{
  "activation": "geglu",
  "positions": "rope",
  "rope_fraction": 1.0,
  "attn_scale": 0.177,
  "parallel_block": false,
  "init_std_up": 0.0405,
  "weight_decay": 0.14,
  "lr_head": 0.00798,
  "seq_len": 1024
}
Each number is 128 + 32 x the weight over the matrix's rms, rounded and kept within 0 to 255. Layers, rows and columns count from 0. Numbers have three digits each.

# layer 6 attention key, 384x384, rms 0.0663, rows 145-289, columns 96-191
074092151155121120114134144134143154118134107144139157066164128142128152109108153194182087137096156184172160095159120117171143113169165138085125112077060174104090119152115159107207143162128118145118045126071111083173106144131106140154159140098132087145131113097202175086170157100170090090
151140136151135136098139104142139136127099153112119109168136110136137135128147145103091128139144147154112125169185112136120151139136136118113149154108117138140114118136128145126140127126141115119137143159078117128116102137097126139118143134134134141108100136104121092156111085133126122140
132173161115210108130045126107148126150137127077155178127137071161190141251091157091131126152182122170100153110114133111114184096124068147093064118170255151127141148135124206184124102154188165138131136131104117160011136158099132060138171097138048090107108120116023085216152097104130149197
190112096210144150131164126160113108131104154094125155121147045111142184177124087083103135151047168068067094144136095172149145108060141134124004119113066117144109129063125110100094162157104133119142146066202139125180182108094155239224158100147150114105118112136167042098025156127167146116
176146152130142114143118109133102128117124139094097152161164108139193089174152141082109118136135148120085111121093110128101137168097108110128087153105138144150158096084120158112139114130148165122126186129131100142100162132097152151160173112138085117086111123093104106176099104135111139141
171096120159185164142137158134149129120065119170145155138119118183111133207154119123116125146082197109122088125196104099178111150107140161145090124109109117137084126104086099160166163104137085142131144130131077132110138139105134095066141168132130143106141044062127092097141156187151147162
063140108095150188138158197140189088132143074112118151098134094090067140107146158127100111166149162134212130111163089133090181121077097125151124062136112120174107139065134091158071188164076173079119169080137159187113059059166157145106126128054096210126140169255194143166076184113120076118
171119077153116127156122138084077140110155088114117088196171081139111116125189130130074071085108133143139125112089065134125081096138176111121154187076102078114081193139160114120179143106116064175109152190050082155220129086142087087148122115118071103138157088180155189100092115171145120149
131080112133126084136101131068093088152189130112091099142195072207078090251102117120150136107086084129103168074144172144139178177142114146085205091122162085190188169113145073104162112123185189135116156070118157070122143099145216132153169097119050126167104176124122119112139078106139124180
164113097166102133101158126104039124133053140061163203119171133129077094092130070137112150116067086134091178167168091142173203148143084121150120100113150142103139114049125138127096125103126119130149104207077161129220049131086054192073099146104120129154028087040128085111091109198140156143
113138081134114154147191150160093113108165124114145176078119109133082160199099069079166114137084162153177085156174070117174184130150097133169151198070159148104111149095099106133104176176088120073137140122093149203130065142107084065125156137118153162167113067132090090108072072206102087158
137117090102185128089135078118151112136137092136108119110191098092150088052095126160162140107108101073120125225090140121106090127126083119197141101187136085183081152114131065144118104154126141165150106132127114134091065128152134060119117083128172140160114160157076113178087157110164140164
193140116124130197046163221158054071137090104107132179089136060090109129159118122159164174149125211090146130144153144105186091197150121124156121118079156132151082105154135049205055193061111149141128112200161142114125132141066119133035102144099137145036115100126101081176091179081090125161
134165100136087079120198218116163150085108148077131171103049117159073113182101104147083114062221111164138148097125142063132125109151112063148179143156178172225149148200078124152100105116218144170133154194094142099201153174177191203126202134152147124155149148171139091136152119214175128127
092131173126099147132061106162186152165183180129125141058104213102170134107174189166146097130119126143109226103150070100095201123153086197095151161136112129136144172178123136153180117107136181123085138130117125164148189150148071117162150120112108102096157155121178162120179093146114159076
110074118118100176093085118092105104084120116122137134108099139108075151128117103122137091203213188137069138142140166109157172107150109131214173061157096173143129116080138132180158107142095111068127157146068123124123132124119158109176106157139149143048198158145088136111089113122162145180
103189144153156141127159096171150121136105076143082121109137115061111184125110104041104151085058037161126093189115113200211115118140081122130184093103175119126062142110154119102162085110094087186137140174195107146162113110082176144151165105115180143166065205134140101094156144114111162180
158097155096069084113147190122095139118143173121146109169124111195147132092163183118114121120123185196086139121116098164081108183083165134130064198149112094113119113131087093138085187145125144082117114117213114102120115101134103108099086137131172073151139097134167103133097163133099080102
143132125093090151141141213139090160142080156171110109131007130167148107105171131140201115171238153178136131172156155118111135151144153091165123139165114163127109085130121164113159187110067156079115125136172119087148188098110170138134090160105109147098182108158156144129157124157127119131
149133138059117114151138165174131137072162135126091100090146137201109122084125190083189108112142108149126164093130134161158099140141141232137128161127088070151133109126111086117220088150130130126130208100096108079152080188137135107093128116146138083121106105063175142101108096159178096138
116121130118079099071066110071098158123095141089137123098155112154123115129116168169209197144187145122073139112187137111147166118159158157169151088096190163176129130152169109123104182121151113144109136124089175046147180144160137146229130128132179136060179116066136145044072135135190068168
106175177071113062058102138154128107140147115150138107066195138122117132117116120160065143101101129112157137099165103107125147157115124131088122040096159098108098087092122058106144120125134150161135100164162175136187115108133059132165153146114156123113098146169063132087093123132131068138
128137142126146118200121113088121157162132155131147141201078109112125169143129154114106077117145132146088157129126114203160175108103086072082108067142146149100106107105182131185121136115173154146155137151113140082125102130192188133163137211146141085128135110125110055139125099093127137110
156123101135092106166116152134171178113139096124097100233083153146177070081158181119173130111212146139125086124101144141059125170099111119122132184179068135113201128149194179141071171134140094164133042147080107096093073119084155094079089095081029066123125146172155123236129146093136157065
149170131115113129124098128150139111120124126102148143089128080123132128085156126102162140160134125138113153148128142108087088164096140166121188199155118112161127149118111145134116138128095126150099128111112094116112094168098125123087111096072120161108111156110200105161115121093170144204
108143178087139049141140149085136104142107115099131117147113125146134110141129107134109122124116146109105154103113129129129096086153165091183146175147068122138118139124129102102162119149165121114150150121167100127202170125165156140188133154103143108118129107177126125092170075131153124112
175109128091091066153101065165114168098128126173121068175194116132092104131116116125157134144099091070192168189116205120092158111143154107092126157108135164097110154124107107107118209062131093093104085166085143204123156137119029142143116105112153198101192054149144125119077143101147121160
167118136145072160148109149151127135119124109078150126127127130123122117114112162137095127105086118131136066180141125137114141169124152101172121076127141134137120130113134165171101091111108137153119131133110118157125086107084058101115085117127126160139158158136119111120139129125087135141
102139130097203083082122166096140055147198119169103118071126114061139014123103176101054138154131077150083094131178130084069158122087086143168094098072167096094095027110117101119155144144129059165203083105193166106069135085159162187125166138208183102110091162118106182188063112126121077141
154182129127084182137099163142133137142100137123119136147096155113175078192176124134118161138167175072141081109156120121087142128127093111091110110109146112120177143124111173077108094061091090146097142126095169132097151088111114146155141183185113140126139164163173091140086148109072154162
131081182145171114160116156111175160153087102169089104193080089140117125160158121127102091158158116160074139122094102117113103113186112115107139211185045155104178143134123119105119114175126146124119136108171130126180163169177186147147139163150094119153097097181034219179136097104145156114
097102098161128187137121160097146144137110118057125133104198128066118151122087142056187082123112145142188228126128180124112107162127208093114163146097084085108068153127234099139146143132154117034154157192099097138123099128075166059110160079193116097123081169174079099149066063116159127116
134157143143126134124172143131137092115156137144102164163115083134154140169144092145058098130152132090108076103124069105084151103093072159090110101181171128166178132122090157174128132143055079101100095076169110090062102118047114136073148156115108123142161164159160098114113175131107109143
121157148148084088143145103150137113158157149140088155174118129140138123121144091086115133146120102199162056147127120111120108101128154127117079161179182135103108117048125124107128151113129090145170128166106132180085130120119050162150161152116130099102136158168152114177130157122100111168
108131197143194078112150078121111142148199110047043158107139167085104134099156125114137089139048080073168183134192114255186145067122115106104096178137060099153034138109111165114158129102148090131155127141098098184106174102167148125135185111081200116112152059073087151084105143159179133175
135111091118070119139103128114112148137175168141100171123150168076204121213131151047186112069112097131110080106186167171147108144103024170207132095163159078162032197119149137093195192140121119146107164174067116049075089062097113086128223112166070098171210037112176115082088091140175101170
146214144115105154123122105117110165122099138152128108148165083162137067123137082125111129133180111122149102116119132124153139113125099160173139136130133143099114171147141158104092129171129136127111200130160128147071198111106153155102152137177144104139088162079161105121081073107107162113
060142039130141130094196086114141118097085136144199172141094128169086090158155096044114134129108135168069066180147102091134167108118119115164163158108148072117080106133117087144130098147069103152138089133143078090065100139112137071101144181156088151145110174091120120185124181067092111205
154009083115080107130094159114073175127104139148098099101164144138066136124141154104112163125106122083136108102183165119136171156115135105133124123142105112130198071125081077106142182140235180106130143100086137114190120141100127117151126066136143156091123107124102216098107120153179148151
139131145146149220103083074151162117124073115102203092141091097115168110105109132106144169144148139107107189097140197122155102111097117170122137120078113144170128144152111056112172106170126097165156135114151186130122175089090183178106183084161199147148092129065175075188096074069128142184
099109159130120110126136114093217070127078125146109160081157136126090197102126147131144077222162127068188104124178168099171077105142135071158063099123159103141161181135112145078147255154154101174067100000111126106205173110209137167135126152165130093121110166127161083083141077096098128113
155226122169068159076088098139087110120044116176120124236110119179132124129167120161103154085215083171110093072120130117092176234156108185146127082156201103109117180110220111074120078143145109087137125135153146106105158142137116133114070060159109113162115148185117104151101136096028144034
091078165104145096130203109151126169098080132166156114098148146171129190127107089134096055112148106059181212155135121113151105133115120121170080138132118066084087046153119119095122095061053141117142109134123086161109120089115048167193112138186179163104133115116059068056107145141128098093
151091119105063075181055131174048141104166203124152143133003104204121199113184152100128147102165049119091124108155063085077176102114098105021065194100116218167048107135152192128167121086117156162206072169153125157109134141115156123159145116074133156197111161159051157136152180055160075071
119165212138050104151110074171094131154152150116255150096149177115131156178081086222164232164063148171227160110193129145229105065163187160111152155043105158084099183109094191174106100112221144141009154175124160134140173125126174110172138131149081108130098235171243054018100180146162174096
110158117119116141075186132133176190253203091180149138140134221150094135161067109150161183122164141185136059102102089112186089094099129104209089027121124093158048214125100046095178098120166091088095172060140160105201167098150162088103150073126053055178190132175132082083156076170085147043
190202129156107181118127121112075114121108128065080140140184078173152160102121121140065150115140040084148103132159137177099194186106120112110121137089144075138080081077125127133124046196065154157126134174100124189132095111106090147067126128128112089085167070110094162152079167097105059190
152114119116127121153125138171143132187129141158111090101114138101108087162152157192111186115137175149145112105120128142138149097115137113156170118077132184158061108160141143134145135117100174118164182154106136108206144167116153140109084156118136158157149082188122123159100098153107181113
122128111119082157129148132165119122069119172146127115145171137107144154055129122144072082093163150156095143120144176123196105103118176125163086126133137125087108101153124126139124076141153170187098160183161096134130134121111154088114104108121105143174071115134152115123113132168145137150
117143098126107116106127131140106178146097126102108101091143109116106105136150111128138165145161144099184126136145093114146166148132100117123146129146130144128070174085138135114097166135113149129138108114114159147150121074163125125137061165158115157096218134151117153142115106113096131128
134114154130113124162134135089090134148108084141136123119113131118128145091155143132123135124119138128139104117100131152174125134178108131106152083125132093113078106132119176146154125174143135151140166098145117073182113126144144125122125161139110103153121099145140155141111134085162123129
102112097127137158144126123122156105125121158186154176143128167122085110120112149082097144125129140117099131136134125182085147122118121138115131108094136162119133124111151141098119146114133108170133098107105133144117121135109145142108092138149126122168161110114151075148087133111117117114
119088113116151134092103142150104111137136099097104132102116122105149130106131115147133200107129115104193151172115120097172144162106130128108091077105153143105115142139087117058134148126107157131074124117098141142162093106118095132187113180151109172070169118154115137164141083157143145138
112113116176117083119131117085105174134132122153113101102113090140118154134136122178153080105123153114112138129128131128108135141135139087110157101099101143140114128127094142137143104095136134128137107128175110114161114085182112117133157131169152064130136107138110198141163083127141167098
116085150155133091100129133140163165143166165134138113155124134147147116132096142140147108078131101127148139134081158171121152159128159102162136118101128108141122151141088107127202104111150157138109145156093114128117140206126199094096159146144095178129151106185135149165125146078125118187
164139142102117056119139092110164155135098138115121136126119131139130138143104149136115078123156116103167122079100120127114160150187167085075130112154103124102121147153098094127105160145105128129093107150144104082195125124161183121123100140108082154103131113115120213138147080145149153120
144098127077101117154179181154192189147166119131172109112096162133134103106118143147165114167149090131151078102154168185170104142073159178148106160097187111070176143147148074118144170141066158112134146156123077130121104068048200093138130087110156224120160143125220161083157179094140066192
150135106114147171111137079140135107138154152142104166129134121127126121175109134114128158140141139145110097126138124117157149108103126113115139131120121101084134113137159143107137108121130152103144174140097140109077122124103114155129146152135146133144105136115148059170119144124139136139
160104102130139110150127142125126132131119083120146079106181104130104147171108114150103140115126166098168163128093147146127162118167111063068109111123133166117171182141134141098125084105142138182170126104131114113183107124167130084114186140157136134120126128143119201140183105144116105089
048118120156125078163113110191176046085132135146146114119176176145160092117108115126172172117132130155216078106133110126107100167112108141114151192110182121185107132091109153156139071147092068085111152138102128168136134089054165111167115123130148223100160124056154075118162145113127141119
099112118134127157119142095140187113125152163144164094115123147144141114085131130101091141113143120117120124141136081127109127113096160155127120127146121122111125100130110126163109121156131109116132126139081108161122133151068127140138128120139133141116151124081137109144126142168159175150
108098113120182171150088065144145104126182095161102104158165126118122123122064168167151146159118125187085120108121102096081076145142129157125098115149073125114158177161100126161105115163066130134115157165160118138127210202194095110062120174187105159110201205118152220088100190110125087128
107078111109107126135140137144124132103164085109143141125155135123108136155101129126134106116118097098181146082098138131160061121106101103130129113129114167164182149137118125136100115132109123140088118126154138130186143108159191081103116114152094139108145158115113189110155128133114135123
125165142121110191165131124136157126102138149138089146163100153145130093121132136135101120154153146112102140132175111142123146159147131132129172161102186126124066113110123160117126146146133122137165129081121087143113126123085116132093102172113155075185140067107142070186089137155147123076
166181179139053161123163110118146114099041186123168120156111146153114112089062136154125139056133129058149125136170089145166104200104197130154117102096152161164076164167142079106142091123201115169108054131138085162138137106134135130122190130081107086153202103154060120111086098095104162115
146172094116171139182139101197126136105101096071122064084152156118115138194149099159141075144159116140134163140112226114080162120162116126165063096129125101158106137129078129118064105112159062188119189125197134187157112149108147160145130146149128131118055108153132135094140081130094092141
120091132181130155135102176126182090042186107179111176083105208129121132088133174094168097110113119150101158132068153113113191115116158175113179189174147109087047132113169143132178102136085113053163200026133104100170183152092063102169097152119099227094190092104153098181152138169106148098
117152131135101154126113110142130117120122161137098168149151161160132138090125124143135124156136103085122092151127138128130114124129154113123132121135125116112096129097150131141106150134092159124139127145111154156113141142104177134105101087166123138150134166118121083155099119113107076161
195060108139193093108097127077165137158122079131143036104147110121089182191067143101087110216144102145186110071155140101162121034089101135178134107215120094154174072176116085173106057127132116153153051158151164099198134131131127106127106083083067160151139173100103202133166149142194150151
118176081118174147140119169085141099119114189097088131149116163169148123172148133101122131095145105150164122143067119163103178124173168174070170128128134161095132096185126104140163136121086148109120162116108157167179229097174138199155115081137162209127147164134109071096124142138194138176
136113154150134137175113088166146127116128142088139082072106059167137145124205116147125098173126118112056085105142215189126110112136125104150110176133121126126150165146128098136110181110083088061162140118174111125127111032150126101120045087119113098116161134093150134178096092080141086127
112144154200114171144152131160145071112146096106187164202170202161177152119121101135107196114121140097107044085097083126061118141138133191144147172125065138178102173147111073110101097135168000154089177127063123097113198132119170111118089119170179206096151110164074151165106099143055157186
106131073122117126124125073135145090107076147167148166137127190142112130100176151070128114134160125108117062148121134120141135149166192130163069191133131104130067136126089129166082154152130152074032112177153136203080160106187126188117098101109098152178124104127097130104117148128114148142
140164198191129111087126105080176106154091127099089094143071102092097153096154151117118062107081175098132169153152085174079041160105097124152053113122142103112145185115110113138137099158116102112128167103167152106129124147093146128179048118086122077021132143104159198118123052110137170152
102171133149180151185084117107102151103045111110100108136131180148125114210094051110088118139120125119092129122092191140071159084191137144051125157110124137137103140131156151092131144120121128157103105142153156113201183173161111143154101126117128134134158178152098136124153134082084140068
118101104125121161117082099097131099141082111138141124150133127157057076140132143058143082114129120172067142124132177168104120117143097124090143160163134121156069131160163120120085183141114042105219175143171154074108145132134080179164057055138071126108130147157080171170123129181109196049
073125165128187132136118108127134112055186084127146112091193206164083123104127170096108140062199156168095199154090157105112154146159137158126108132072082109089158134113129149049157097138134143121126102150202110129152143182249123148154191101122098159110134112185111199108211134090091138140
154105148131124098160037144149154178148101150135163151151090054176152159128183139129183054208089124100176143051180121135112112141158140142081080177130149060082087073084166137104139162147065147106086145160172132153193191133052141128141132072180104147156133075127175118099041131067175126132
120184165096160074149100168123086117115147128170126103136161149131117107118123159104131110146143125147141097097063141136122093136152146130142124110096139089180122122132245129158086052133117076183100195083084108108163098105142152131148088151150129139099178155200100149135150060106121134121
118126135132141138099119139160165109090122177115137108149140103137180122151146112124115155139146100139106073179185142136139112118097128138120050159149130125125152153116105109114136085166175137109148147109132119123117119155096107148135157167149181146092143150113117114123143151143103098108
105137121078139187123111145154122140105122166106135179107125119119164116109101078143117131118149153121123105179113155126141118130136144143111112097121128113111135127121140133114103155144123149105127141118110153143102128095159122191148151133128149126134142116123144121128122154135131150132
119114150119112123172104105147120130130142100148115135123167132102116145109153119132121097092114133123127112095104144076147116118135151097129113119126124164165166119132081119112120115118128167155170143125167118134104100131130131110161123107138106118098139115108100167075163107123121119110
131127153127084140107132118113155117129099154102091155154153136162160109152144138123115149129143147140102106161154141141140152133096134140122092139100127103111128131127149143126130132107127135122153135139146112106115111121093104125103134129152168144067099150131128141162158137162158113102
140132079124113135119108134118159125163132078119185131145129136131104121120107136085136156125116120178140145106113120136180117140126189123109120134156121108096169130118117127138170144159118117146159142149127139177094163106099142105106148151171130132116121125146144141106184118111154102136
144120100159141142093105128114128098131144165133132164156146142124151149133135150151139131154142147148153096158154127102113161096121116131163086136134102161119176156119117126142112122110140142145135119148106162094091146117117135135121111126172148128123110145102158132165108093157132083113
124125143105123115130143149112114105127129136097163091143107102129097100086111138138162116122165153144146128122113114161119131132115124133125147096120116116148093106164129141151136119134142113118131115107145133121122096111115135101139138122116107104120130109122125116094164104144135129117
146117140126090157158111169130151143097140079158121098116120143131144150115144188095092178114164159105128105166166109092192079166176203156135112153102159165068141075091073134080146114166165169108133095120104117142060106150107120111115125141148133109143147135123160124114147103120146107168
132124105129158086124080141135169150140118119141113128142074087154131117118117165125190126158117156081096125180109086125127121127131119144140111131104123140129079133159113129132139175131139121143071108174177180097150111094158094085115120130108130165095153073085146104130185162084110064168
146106105114118106147098153101125117139141133119121126128136106139135112151132130095143167124089139165119139151131140113138119136112154102124154140124123144115111089144136145137106098108125132107106114120133106142123133098111156087120104131111140125172134108152104125110136093098133116131
139130109174120100128164123138170127126113143113157115123149154077084100108106110093108136133146128105157132124153130103101174066141132157105073128135092121165170137108130094112110087127137120135155165104148138168103142139106208158123115160169090153168079092174191181112134068119121074174
155158147135143162107143118143136122115109181111112106147143115115130156105120117132113144152146125117145135166121120119117135122136124105147113113099160125146120132097118157124108149141153161129135166117136123138143132152124122133121153129129195120121117164123139081152112140125115125123
114080116119106115105144118110128151097161109113145146133122113158086131110132168183146123156160125143126112123147100142101101104139104108105099137121108118117152112152106126114152115085089118151115078177144105120141154113114115171112108101141140149103180126116172080129110141099148109130
110123112144133147118126173114086075107120126126207110124126147084107142097092141127131135138124110168105177134170098175135093167165136111074114111108110098149150095175165092158193120131137134121095113225104106084134130152095150137096117175193138065156133156158215162093167095129168203103
072127116107128143146105088149168123131091114152137130115152150092140154135122123139118093107130067146140104175121148125133146195147184100119113164146137102143113085160167071136177154152190116162069082089119159143124078129067116099139103164157125092147102133138050132103113105122098129124
125097115143088119142166137131110154135126129133095130123121131166100144143130136147148125087124172142114149146113138143144134109120125145122167086088137137127136123131111068116136121138113116129110107119115111161137129147099175130125119116108153104098125146142122130122139105104123130150
176131158125136083142086151125067101137144114137127137164101152123099121150150117154169159128153091129160174119123105075162133092183097168138119051121120166135125063167088093164077091190114086146127105107142114175091153077140151166139086147146117138148145117141138148108116161150174129158
106173106069158098166095199091150112147129117126109138130125102123175105160076157096134066191146153133111100134168128135152144089110102105115150138126074122127113113145170148129223143170126112121134135113158133078153114113127106098127113110081079133118085110083145152125109072163154064170
148119162133130109184124152092104152146146130182133127129142158122120181129127168144148130112136133109147147102099154133145135086136123121154142119108126129115138083088146127141099094133137158126143104172113120157150139158190144145165081116094134121138140094102071151159142109132127155134
140110117125142137092231113134151090107133068146166143166074139163121107150178103152109142068081112111098128158140133160114157113071108182113068168130071140134165104157164167140117166127109114114066161105166130102166153118110131144109125213216163113136156134166125074149180090112086135145
111177139148103084126138126129146159117127142084134139172152132137130099134107086127086146073120130169118143115152140087109109137112123123114142149119121089147161181111132134139126126122118135133114141106158085125135123173128124132123150150174147122111126127124120133119121121141112118133
104116091135201075152139099125131112142143079106102114098095077111098123116095172157135152147154149179128095113119096136186124124176117111138177138172125107193134080170104149095131132138129129129077153143118160126136132181117097127150086154174136135101191095075114097076061183054106139148
122141185183119099093143143166105124083138162107159159191130176114170072119106110143131117132126080062133068185155162099146111124085113137071073173159134095143122128140138138098116159138157151148121138095117087123124136141124121172083187154130156141106160106127154092139085164178118102111
131094119132151148117098130146112099151118127152152146126138134137139102123126142130109119123137128129127126119096140081129134126152129137123123133118115128129141138138149110096094114141114125106111148106122141148125150137133110133119102113143175124131133114108140119147105137123133123110
122102145119164120149122142099100116137155073108149111132107154130082136119141171120131120153110123095106124117111148116101153129133143164118122110149146172124091093125156105139119123118121118129128128142133124134165114097115146084113110118120074140128118132158113130139141128134129131127
121120088151166138190113122109082151118124084139136038090123157106053114133148126130160090137097164229149115091116153106166121135119143130167195134149140111135146131129098104148112122092093108162084153148102113094161121073178120072125143093117212074142134125124139127115134121157152156128
180115127159074094102184114093151116092129054085172179087168137182062084178126181084130094105116100135155161087088099171060130110125095171117129134136148150079104120119146094100163122136143140146133151085119093117136157125179159123098085138080056067123160132137114172111146118130096122145
096059131143144169140093062126140135092136107102154142152136118131172159085177136065119158125118188178054120148068133124129185141129137057122107097121109138144130080182133113122127076140149098092150089134123147139164142115130109103128081163127108144085104179127159131180123131058141164145
108128156174142090184127081154196153111139142149097108174151114090116136137125129120120102170144060115159177060100127143180184123145172173107140139148074090135088166175168196109122117131098083127133152130139177131155109145087118162139130090105134189114139097115088074183096078119117116153
182119159177109128161096094120071184099098146157093059136181111126129122124162112127136140099096096173142200177116083093122143113105171092126142144179098104150163142040107089117038135054059126145068109099040068196099043120137164115141122140120147161162122098152096144167131092129127093142
138141134135125137084122160133148126088126152141164134142170139158148115113129133144121112153165101167147045213136109137166168097156105168106096131138162128099129119078123113116149081135082131117145154124140117115118173108131125182126045155159177165109113132149127067146154167189146129165
155111109093132078122141126119108145100092129131118072118135114107125105095152116135133123123146110174102151094115126214184100128138130117129145135174152115149108105105142106158108117125114092116141139162139162095106118144167101100172125171122129154182118119120130122147171104084134098138
084062099162090163157155137149092136143154139145143088139133116047120101096176165105154224122078198100126092153134145180127082129084166188193094130127153121106173164148133123162150145092110098147165153119109131086145156129167130200157141152138172095160139063151136129095113091173124133149
144100139142079129105148131165110142127145173157095142110142073099148109100114139138114102143176125093109139105153129199098132137152144160097066139131150150122081122122175139118122131140111191145110174195117136135045118104101090138142119113134113157118177084154132139097159144121140142130
157104087074111127099120179074102115153105123094167127135139140152113166123152135161095123136103166141169125136138113106154122074101171118124174131103159152085156121121139143175103130103141124121101142100159120106133119150135166095155109168123132126221149130129165127157092097141158106175
073050138186111162109133168096172100059098140138161064146086085136127149129113122090166160051127117093122076131181127115147137090065122219152134203105163083093129148122091125132129160151121115125106165220081088115150141090158102177121182141090152145130100158205112098108177109127186083146
172188161099139131106142121143156136187133141109123107147117132138176094162137132107160123170155138130130103166168149141089144137129106164097128122158107090131158148103123143080134159122100132104152152140118154117113159145115120165108129098165140091101135162099110145122077107146094129095
147161132101095089136103146120093110150103088101132139122115139150097140145144143162147091144124140169120199102101137115134130104127152114102133091103160126102115100125132177143128166113137160146138123114125138211116117134132167116140103127166130134134133105108152140137090151126154195116
097092140127141130131156083067157068142061091130116093128099105159079087064152098112154134145115051060118115149133174142158120169087121174117156115135112095108146123116111134116070164128066144113156094167160128043112100100204102134127116088121183144119141101176100140089175176132119105165
143127133123175147119118125153133126155107178092148086147116150142138137156138137155167109144128121135118111159099115146104155115151107141108124144140112116151156183114149165090105137139122144115130156143121149111147115152156138185106146129156153150085110155159091147137144127127123153159
131137148127126129131123125094106082107166098106163090109167094127137115179155142121122148118110103117134179140184121150138099092156128115145155145153113164121119153121152169144113128133137149133192112217122119087143129099181120101120080091131102122133120137136136142151147143187145117133
148152128121196142104153099156183145119106163138086085172129101168117109122140138128132103135132099104131073174131143140165139168111123156165108162113149126119165133116154163093162137151078149158112106139112120086155148131110108188108165138132156116096124183166113101159144162120099148159
103165092109078090147089163120098095135096098088170118094125156157101090127161125143100152136152142166099137093110153134129131124116064098123188164097101180154109143153128113150119127090136190149139113076161140125095123093147156112148110117115093134184117122133154122134104109153145118138
151104071149172175080143184117110080191084159117128097085121148123112124122132164139196086133151067130163088130114121104173128157134140166146154171138129163103120084096087128128107119199139121128122083150118151133167115096149129101084174087157148141157096170186117175130128084070135114087
119133096107143142143136119138145065131155155120080119145134087116129128147110129130121128177119157134086075157148116176114128137132136156105132122095127092172155131103123152132102135156098131188117146133103160130152113090150162168204163101093144106106147161131122089152116115140135148134
079182100183135159120056086131108153131158148155160146080158138090138095163178084126192113180153156127134151098107089082101155102203121070135117041144194141083139081132195147188129157103186137144101115100199157119060073156164131140109104132188163157118151187220118088128171088144115186154
162134152178143122178145149145131029182076144135151150139090127091039126126058132117149127131126082168137207138133148051095192132119192142152162136125076124110162160219064089152138193128165112098143152126202079177131158109135112158086105164091135111152157176153171110131150177161145077131
141117177050183105129099093139184133158120127042099113158119119215110161108135113139078089113135084109138141189134075121167201135157137100104186099150127128118128149156106151112134159100081163156112055136099167106155145111179114163119097000106137083137122095127062179166159146184143157123
158131145166123212095121136122157112150148108127135148096139099130171107160102124138160137168123105107126108121138109150165123173119102136160119190158149133124131078157102130083138125201133141098132143110153104116130086102117105072105135096156114134179094134150136092102127150127066081099
137155138111205177127148104145106125078163182114099108153100122110170131111123089097114107161143086108146108161120120138129126114138109121106122120117149116086175139155139147140100137166105105122081148068116158155097148135156087115094139110138190190130107164146157130144110166107131143105
127197178084167122127135114080081196121141102125064132116193142121076160061165121127103133174104082130191195060105103189151120169140129092125150134156154149076083159157079098122168118080113143087168092124148108123067153110159149087151053084203144123152146093124145177116150160144091153096
163103122081096137153074151181132126104126111142156119162088149100122116130126101150112116110171145141155100079157112142141086133104078134114101137184137107108149057120223140142072097068119104094164136130124098194141077137172145146133124141187095165147111086144140077136151119109110147093
075091129177173152174194169142117137124087145132112114192096135199137114094093124141142164083178113085128120115169171123149158191058131198179137128065128052144185087071138114112180088158100121140119234116173097187142110072144155168097238121134190102133067125146109126087097121103129172112
168197101143136148110150145133100133124078145142123132135125121126197100148147117120112099144111144149175095153158142108147132108145098126118119126145133085104083118103141144132153100137125094131136136120133111159100174130144108134115121132119117125089127171128126076190085141155108114150
142108132195106155132165161095194159195064137158119127170072145177107175159175130155224127099129145148125125118151143151168143178108162159135172177169208084119096150147029140091172130141080125151071105108154124046170082111132134076133132090059118121127187152163130108121126135126096077117
139154150100101093135117133168122144090132111172113114127070190149121085113145118154128099147098186143065145091189066141125125102160123099139039157136158114116115089119117138142099093166166137155162103092129170118106052086167098139193169130185171184050099198126158090054153091101106164151
142147116095127120040161164064142109133196092075163067117152143120105195137146151120185137118172141199137123115048099137150134090063157115108138122138167116076140112169138161154142144108156189135157106131168075151161162160112141121061137105191077117181159106157152087084126140099143145110
092134088147155217089123178079156114135080139174124184158150146098116059174153045166173107130077096135143093154106103070187089166131098143120192163170187120122133070056133117121111069154101137138130115112162149139089101161118102041137138178126101105167142171142098091132145107152107088129
107076103182167143081054123110154113099093222151144103081236089089115150156067115155182157082142188136124143166090095122148124083100071114121111098154142214080078129113234132140160120114138158158110109151110132062123152162079159107137057174164188111119164063130054104151097124151097145066
070146101108131107115141085125153134139189133179130165135082126090123177106151158072060184148152079101127105178090071158106164168147107147101139057163116115134180102131164119185132155079116166072152119159134110142047144097151133124136105096178084105165092137115167136180086093194074138111
120132099097083129074140092071148093122140153097115125096227083072145123150132107100153076140120115127176168169103142147163092139117114115111121093111149118109173187146107134104045221068109138099176159204161120133085181082152129096099073110128126178120114103201145094164181231150147118092
085093104161103111159073135165098160125121100133170172115185097080092061167116126078197098089104132110114192094097065114071078062095110117127076104115167127132154189140143136224068126140123128178069138118123097156089047116131123123168168162143146094082157169196137103066175080132133137146
083055124179072178089133125113152157162187192060151112163195093134124180190057107137175158181138133097126137179154162109148124122156198164130150095116124144127191092126155144062120126127135099171095086111096148118184149146168167082100065168149179160148110126193138128072126136100154104050
103121134154095119179123164153139131042114129163167121125146116170054095148061095114125141086159110068143161155124109113118172112115118116149085131113122195134179173152209133195101207114119169180072108152122133161131072141131155155115154226076117122133200184155135075157184151078246115125
099132049130124126122134156167097098148109118107184172120115167052150145146145196121182146089097150144139096126176105109145146143118105113078125129100145087155122167088122097103107121156123157168145183093128138117127100095098094145126142130106124130086155195152113133115149132133133122101
112156160146168178130099162160109139153123153148108152134096116152145127131124104118155172125151110153042178160118120082148155111122135141118124139128108106119116135144213095125120111110111104119118134155146148113089122140093126137104097139151139110194084082087144163132167147113070119126